Weights of a small transformer language model.
Size: 8 layers, 12 heads of 64 (4 for keys and values), 62.9M parameters.
Each number is 128 + 24 x the weight over its row's rms, rounded and kept within 0 to 255. Layers, rows and columns count from 0. Numbers have three digits each. The size before them is the row's rms in percent of the matrix's.

# layer 5 MLP up, 3072x768, rms 0.0309, rows 2512-2577, columns 96-143
100:136143107165138167137143130148183125138113135128135146141143097137105101142103094143110125157152146131154116136143153130125113139110136110109134
126:109103130119094137150114158182062135138143118118113124088125105152151153153115155103139121122139099111133100151195097093150124142152199115138115
095:091103143135109155112131137141115132141138130159148080118111146101154125121076139116115151153072150083154128093147134125114126109124126090118100
100:131104124150118147102112098148117148152095100130140156111169140127105135116115132116157102151127139102175114156082148141156150103110133127174122
097:146132084114149152146154138136143169080110121143141135124159143148116079117080140106168108107108101095105102141101148148155119102130096121147118
099:104136110102118115145127133101093113129147136111177113092154120190197116109138096140160110116129046109130099086188133077087101099164115120156086
102:117144141127117108134123136121083106104119126153131115141123122129130105132107150129134101119101148128112163132151079135129153126140125122134119
098:144122130124129132150145111118138135091168106139179134153148122130117146154136149140128099125132089101135085116176086177105106118195127142139122
101:154129124123162115142152161143101147141123081077130107153172113153165148120082116087136110125116131109136157099122146120167112154185075104133115
098:149101173132112123110132068136113166138130111120136106150093133120147098167124172161102134107145126136139081079115136148110083133143083106135140
099:084148111109110101153132122145128123152120100145124131160136124097126119137147160124110106139085193134117137148166108168122145173144156116149148
106:116109149145135097148090156135144117165128118140111082125144128149128141157175121121148087139080114080109150097118107185078119121107138140145078
097:144147137097157120097097110101134165143137110112113129100112096108142085114144138119148106136115101108156145135112187120139155107120146124131141
099:101134131117142120171129127131113117097167169152125112120125125160143172154105151120142178121101101146134104114124119157151151127133121160128090
100:159108092141122070129117078130150101126182142121165116123139083115129126175110091134154127140136136148114144162089150123123128130121142129137126
105:128168169144142084117153136143140122083140157145094107157102091131144130157143148095137109154103149146172137150124102110107118118146124177133130
100:117131081126136143156113140110150103108125127135099076173150116100154136156137166103162105156121161167131170161129099110141100144158163152201154
103:095106146117143100142100114130126127147133119115085110159121107108159141086140134098078130157098124105132127122176135114090090119104156142140089
100:153149097142112115097142133177108156109142136153139143122106115114128159115142107129139114141167125114092137193133135145112116108145167087111105
099:131133103131087143152123100129121117145157121164153131068129126143098126125137125127118157162135110106089137125161093168137121148139116133136090
097:167138132148144124154172112141108135104095140102117078109129105169123086153128162129112165140151109152119148124120145134168176152106119162091108
101:102138165126151126141153138164175132152166131118119131148119151168136130134121143117144162113153104150155137193138132151167163103148120110098125
101:118098100152126077108096126094119149134134141156169142114098125154139136118122119142147159149131127108174122120121079106133079120155166121135115
102:142112115122120124149128099134153110100111158100113109102082109140144163139125128111114097153152136128162117140106141109120075164115139110067120
103:142102096148164139146162171157127118178100119173185123118127093122091155080142169191132133111144109115127137123153157171139137157162102192104168
097:176113123125161127109119121106189152163080087124133120098153102119120172103115088160169114134146140146162097110136126134123094162130130119168131
097:106099111192132091165123155142120156089116103170132166098105108134184098146141144145109171122142173125115094115138121110148143114118114127116094
101:148132130179142115136124110111150050139147124171132131130145147132139136154134108121116144116078120113095147129127119133122114161156114111159066
101:098113126127143146139125094105148158134075127120128160165132115145089105104144140108120130104130122109107133105102078127126141111146166108094112
100:107170148114166106159087125119171123124135130152132165139086097133135132069135130118080143125111136140157109144123094168110158130164126122117135
100:119149129128092173115128137083148134133152127156104138147146142113144173140157143119061159100153139109107065138102139130119159123159086167126127
108:178128096149124162075101149179110149107164132170122140122155169112142131123111133121124149134113086145157121152117109068171102169148204114164085
098:134132129153141152135132105121145134113156121172163137079117148114154125129144125120162118103129166123118145139131118103140139067117156147144134
095:140117135116141126141112115105109104070164129112132103132136160129124153126127139132160124124128170177157106115118127128125096140128129144120095
103:156104130117134118140160157136147166146156158122127098073101087095104135131077142147122171158114123107148123142121131136122143131169183119108173
102:118129112132110130150140107134115127094103152110107130134146114147125107151108135160145104170131151146128175137123142179160104142110117127136132
098:176166139156149108109152137102100136164168123136111135110157148085187128086135142121114125140172096107124105106122101157109119165137140095142141
095:099104115103114096102177116136110153131116127140171143071159116145184135095107105105113121172146152101103131120110147096146154117143128148088130
103:140101126151115161144108109112117121135129136093116113147162132125144127158129174110151121119122154124106148126111135161105082147127133129100140
099:101090113118111099124119130167148108142115134158123113146108149127138124065150130134082130132122145098162111089133084184174111093117123133110143
100:127108151148076111170142091145107146160124141132098124129145127144141175104119093128096115136129155137105156099120121119127106113093102112084191
100:166126132134158110164098138105139133103094120108147145139169117110111126112140083130118145123121103139148100160128137122124128125110136150115099
105:150120154143157113138102121135073147126115116106108115165160109084136176139117123139093109108126094125120141142104171109167147108131130155132097
103:121078130089083100133084140114119146121112107085130119106202109133126142146083136119118129119133119109164136101110150135145116073105176132127134
097:143107161105144120128138130127117125125139064135112116114157198149139149133160113156146117128151123107127137138067132134127144148141121188132103
099:134090164114153137142096104132142126110111169149118112110150155127115153158143159133115148143145133126091129168141098150148131149136092115148152
104:174130111131142159117163154095091118144166121144156116133107124131094094137084115134164092108082128112119114122119133128117100118103083156128109
103:134142091122124159148128154100133147166131104114112126143158148108127107095145144133174134120145130093132090140133110122164127123129126118148191
099:106104122138121113127150115129107157164109158129129151144153087164151175132099127114101142176153152127116113116128106159100117089100113149113128
100:172151138116100134104139138159130127173113152092165146126128126193148132123126092146157111116089112111074194100150089134175124122133156156108130
100:144082101116153124115107134124103110135132131152136144112187121116102161128108149101130137085151122137109125140126120143130061112134135080161155
101:136163152129071126110132177121183157104088114127129136108164094117095111089154181098145099141119088123126171100140148147103108158098126172153179
099:126115117141115135117149137169136144111132101080082107191132094144108087126118121119126095141104108152131142147116141124106147120080135130098086
104:142158165116099131139143163147145124123122119166152147101119095111113136152103175124152113188116164180135159121107127125115132144142066116096128
108:142163157142143108097145149119092121097139121129128126094135146099114126171110113132147123159130152143135112139137148119150153128152145145094106
098:087080137110126101121113164121145131113155129137102148123130100142110117112153144183114108120171129099119196089127130148111139112129108108146115
099:160148125154128130164106144142165120089108155143148103161134108145142112096129150133115151134161147108133157107135121164102143118173150145140118
102:118080142108110127152116113117116129124173181125069141129166107163166140102098111145185122109159133136117117097128155095154137169127061191144139
100:150153152097126145119157162119111108092132160151128155105096084128108128149119144124135135079131129170162114086122157084063115128111165142137122
099:099115124153159124140098097093115143149146117129114114091121168113116091124098092080148118119141122165099141092144134126101104185132081136086095
099:140164134066154100096094080130160103166098139168117165121110127132085125113128201103112163111150179078132167104089172146121142108144113103142156
100:123160100127141136142080145139127118131122151118143148120100136108108127137154092150115127200103144153130159136202123098145131160120081140125151
096:179112118146109135120133121131098112118151136138082124142141155159092128095153137170092173126130165164073147152131116161104109125084123158134076
100:126104086142163163138125088134191066140149118130140098162145155085136101152084131098137123117175132131138110112122121136181136138144127113134093
103:062119147152111123105099147131144110125136142114122153139105111124141132123099122064137141113109136142149132102151125136151105118182092122173126
098:155168120135096126083125090122124143095116138105106091120137099143138098176130137132151128085105141140117117163096063134090120111183168091139129
# layer 5 MLP down (transposed), 3072x768, rms 0.0486, rows 2512-2577, columns 96-143
098:131131130113162143113103155129123144111160162094136140113141096068149127128158180137168172152122091172079132131126123114154110098119111092117122
130:102087140125158152114105169138076159112132136125138134097134084095123101136097143120114135121128106124172116155154117113113141134160126113156100
101:109120123108142133117133140125159124112138093082100119103143113155134120115168136113175134118138152131093151141131188104123142172137131116075137
103:192092114143128150121058112136091140105155084114118101149132121115166133137125128169106103103151158143158114106127144136125149099109120119080089
101:127111095105112092092119129138158092164136120128112143102113141150086138134128159152157135143126132167136164151138114166087128092097146125128106
096:147116108124134110128108146148083150123090136121098143063069099131153116108162096117101157118115109134124108128171131094118168144117116167139141
097:142151138109126136108099133165124153150106136145121122129172148145123111127150140131113110102098074114117125148116121113174182148144099180147128
097:156129149184137102130166112133144136132131138133092122150115162141146129143122087113124131099160136121114132124107114156123110147098160155095114
103:139112143151134163121101134137102136142115145142137131150144122101137133154093137104137128102153128133100128136121108134098065133116115137118070
092:132142169110120123154092156056137132107117133102191181138179101128105135117114137124111087107137143114137134055122188149151114112139147137104139
101:143130120161109157131126172144152139109101112118123164106119152113119147110089132163126117108146121146122134114122132120133146100125097167134107
099:167131104132103135106121127116152110115119158137125122148121132116062136082136116118137141165112116075141160082130141100110140128179113103117127
098:145084115092117112113141069146100107142141132136126085139153133189131131140081130101120148117159164121124120123144123118101133149129135146144130
097:096167100145086126160127122134115154134136121085159125159156119083084119165139097100117100094134167160128139158108125145099111104110104091116161
093:134117092144132157136117164103077142123124116166140141184153163087141130132125143099122118087141117127131144101103098148126113126123125125160144
100:120199121120092149139097193145136136125123146125106132120132125107083128110151147141181160176119161129091135112148143099152134104115200102184158
099:167107138137153086100125139139124084162119104163167123134124138094112113115174122154131130152110145096151159148061110131157109099148130106111142
102:142138141097123115150110124135155139087131121089061114147118115134132105120149094115129130107139093129102133122130115139089114157091140108168108
096:154105130109124121149171103143138112167116117088152132151134130100119147106120097130115141169103110129152103086125107171119109137132123142134139
106:115106144104155132073096141101157108150177138150107116116126138131119145114137107084153128161098118108134083150125114102142127094139130140138130
099:152136155138130159113102106148153125101121108141133084163171124114095195111100136170125099126125119099129085147123134145084105111137150072119162
102:145160124115133145150078122164063120097129135113113130125149073123112110090108149151161113123116122136121095096106167132151129120099126117088109
102:116129156169146086167160075109085128105148148166174088117176129127098122131128086125089174138122167097096133105147122081124137103132075133106123
103:141117171148124143094090095132136132143116164107092124134148168147109099133077136122140151126127123172151090114128142134151123093110146164152152
099:139130097108140112110126115111139117134184104107131117181172095082143084099110089092103187100130110076135146128112118125160075129133126164127159
107:167110187108151174118150158138072089152155106137147174072129110086138171103135094193144172142168119158125123133097107196109132135081119073141181
098:124118116121168135145115123109133135165145125107144134133140150092135123157069107114136117144117130145141165142126131163149132117118141129140105
104:097102095087168152116139139101136150154143142110136128135109135144103126136141122123132130101152111106111164119164143157108121153139124134160164
097:094142142135139117137085167118102146129137141145143120098211111117146128129156157119117092135131119143128157107102133110118179116123140128118066
103:109140138111127112148120114133091101126123121161119082139143113105149128114125119147159078140113145135100113098111131117092132109147147131097172
104:131131141120103115078096135141121135166120149113148170126110114103097080129137166121132140162104126108166129102151162145116115106125112138138129
128:148095133134063134081121120126113095135158169159099120155143115164153093151075111139106109099105161153127162152127131115176116113129130082187127
101:125180143133104145119111088137105115130115157115106142129122124110112139124152132140153131145160117102169117129099103123130194150123128103143108
099:127127132178126154128117114130140106145138158123188095132131118119135093135144109133085136141184156175109153147086176137117137129120146112126177
099:132131134125169123089105123140129088126132145149110132110158138132109092134120108094080128120088144094082114116094139117169141146090110135100099
100:122136118095086142095098157158116166099104132145150112104133135137106111166149093070144131105122150108163170139176136124092096140145146154122140
104:101143124128130142121111126115102171104126139150116157118135135129135126137135068128111133112135135099108117146123142109124159103106111163114107
099:148144108114088121154142134130142141125121109147111192158120139093139152120165076130137132159121158132146109156144150101133147139121100176158148
105:096108174159125118111142128104140114118091133134105132168088170128149143125140119088112161156085170135141154093141100119118115095140162159102111
096:092121101145150130104108107144116134116109129054074122136150142135094146150087068141124121131109117136143100151159132120107115142131127145156104
102:105081146118127139100139142134143119149134136125184135140113150134138091101146139112137153112122122138144086143134152130097137159112112125128134
100:144106079102159152102115153145088129116106094125106169122162114100152118150107139088132153122186140119138159136085139098152108083128137084105112
099:122147123163109114109150154131109138117141113090116140090132085162098155186127151131137150136136120156118106098157107117128165168098096118128172
102:141107079166099101076121109157107140162162125117119118123142084160126112112180109151132169106097165094087152133080133087138098152138101155118098
100:120082106135149118128071146125150139128104146074151107150168136177128071106114129138126090127114127125141096109170146109130189134061151151121121
095:146158169132116122143158155105163169147115130137137128080111141153144087111131110120097125115133072087169116114194107144105177097101117126127120
099:122107135131113129152132106139126091138156134143117102110171139077113172153154081134149114118125115148112121100111147107141119160130123146114122
104:110125120116143153116149126119101138117141136085126129129143150102133131156123160137141080173171132119089129157120079143100076146132122144136105
106:106124157171139136125129117132100107128116086120084132146082131142154105140115123145109160127109144111104155089165121126120127119130122113151164
104:128118159144135125123134154113163158160142087115108113143129131102122114119152187152106140148072149136182137119155117141122124129134145071117054
101:150147118129100156139142102132092089123174109124093129159145162122151124115146088121083147142126109206104095144131137113142129160100147138112119
101:136129086088101089112143114105116143164143123145168152109155136115130154098161134101131164160144161137132144142117109146144122144159087133128096
103:081115156146131119148137112100190121127134102140138129123149126100128142125110117117140137143129168142131131157115164155114096132140126131123141
102:118127132142143109139128126121141119120174143112150151140172163123159076162124159151143131111142090125095171112152114094142170148132128122115137
102:129141175144179099136135105133146120148131113163140169127147136090147123151162147084144209133132112093141121164109101136142183113112143159118116
101:132134118100141146098128089113146140152166109158167144171160115115135092092150185126125111116124191119141128167149170097144155109150125108116159
099:102132125131122162161101110138128121144121147097096166139069106118118141105122126103133140126127104096159127143151117114170124137158107133143079
106:117172093143112159181150140169112082121143130167112128093153136097103101138147102105157117130154127110166135153138145145148112106091095134102152
099:088123124128111127142122130159097162149102094117122137121144123164174125144126146115151067153135150131131138113129117113119140091135124101109086
101:091136144141153130126165115113155133099083151142104128104134144131126103113116176142124121119135174108143128147126143096107124131146095118113111
099:123143123146125141162126154115135112097144112112140112130140098147113085138121123110105083105105135157081161155137136082152102125104107158104155
099:142115108110160120149138168171145121122091092125109089153148136111128127103125103119167157147145120159150126142100151155116081148117153102125127
095:166114126111131123124131105163117131118140133122138110144093109103129145120123170123136114099165147110112134149137122105144178160114141103125188
104:129126140110120120116092145138140126099174147127163136100101154141102146126138113168160143136124145132115144133116147134139101168125148108105131
107:142112127121133123124122126115123056088125097153087119134119169115143142161118132130151144128153109090119103125135120148149127130120107166129176
102:112084148136115127166132177085125161163183091134136144145121101141117171142103152109112116128091104175101152086089147144119130142103138170139162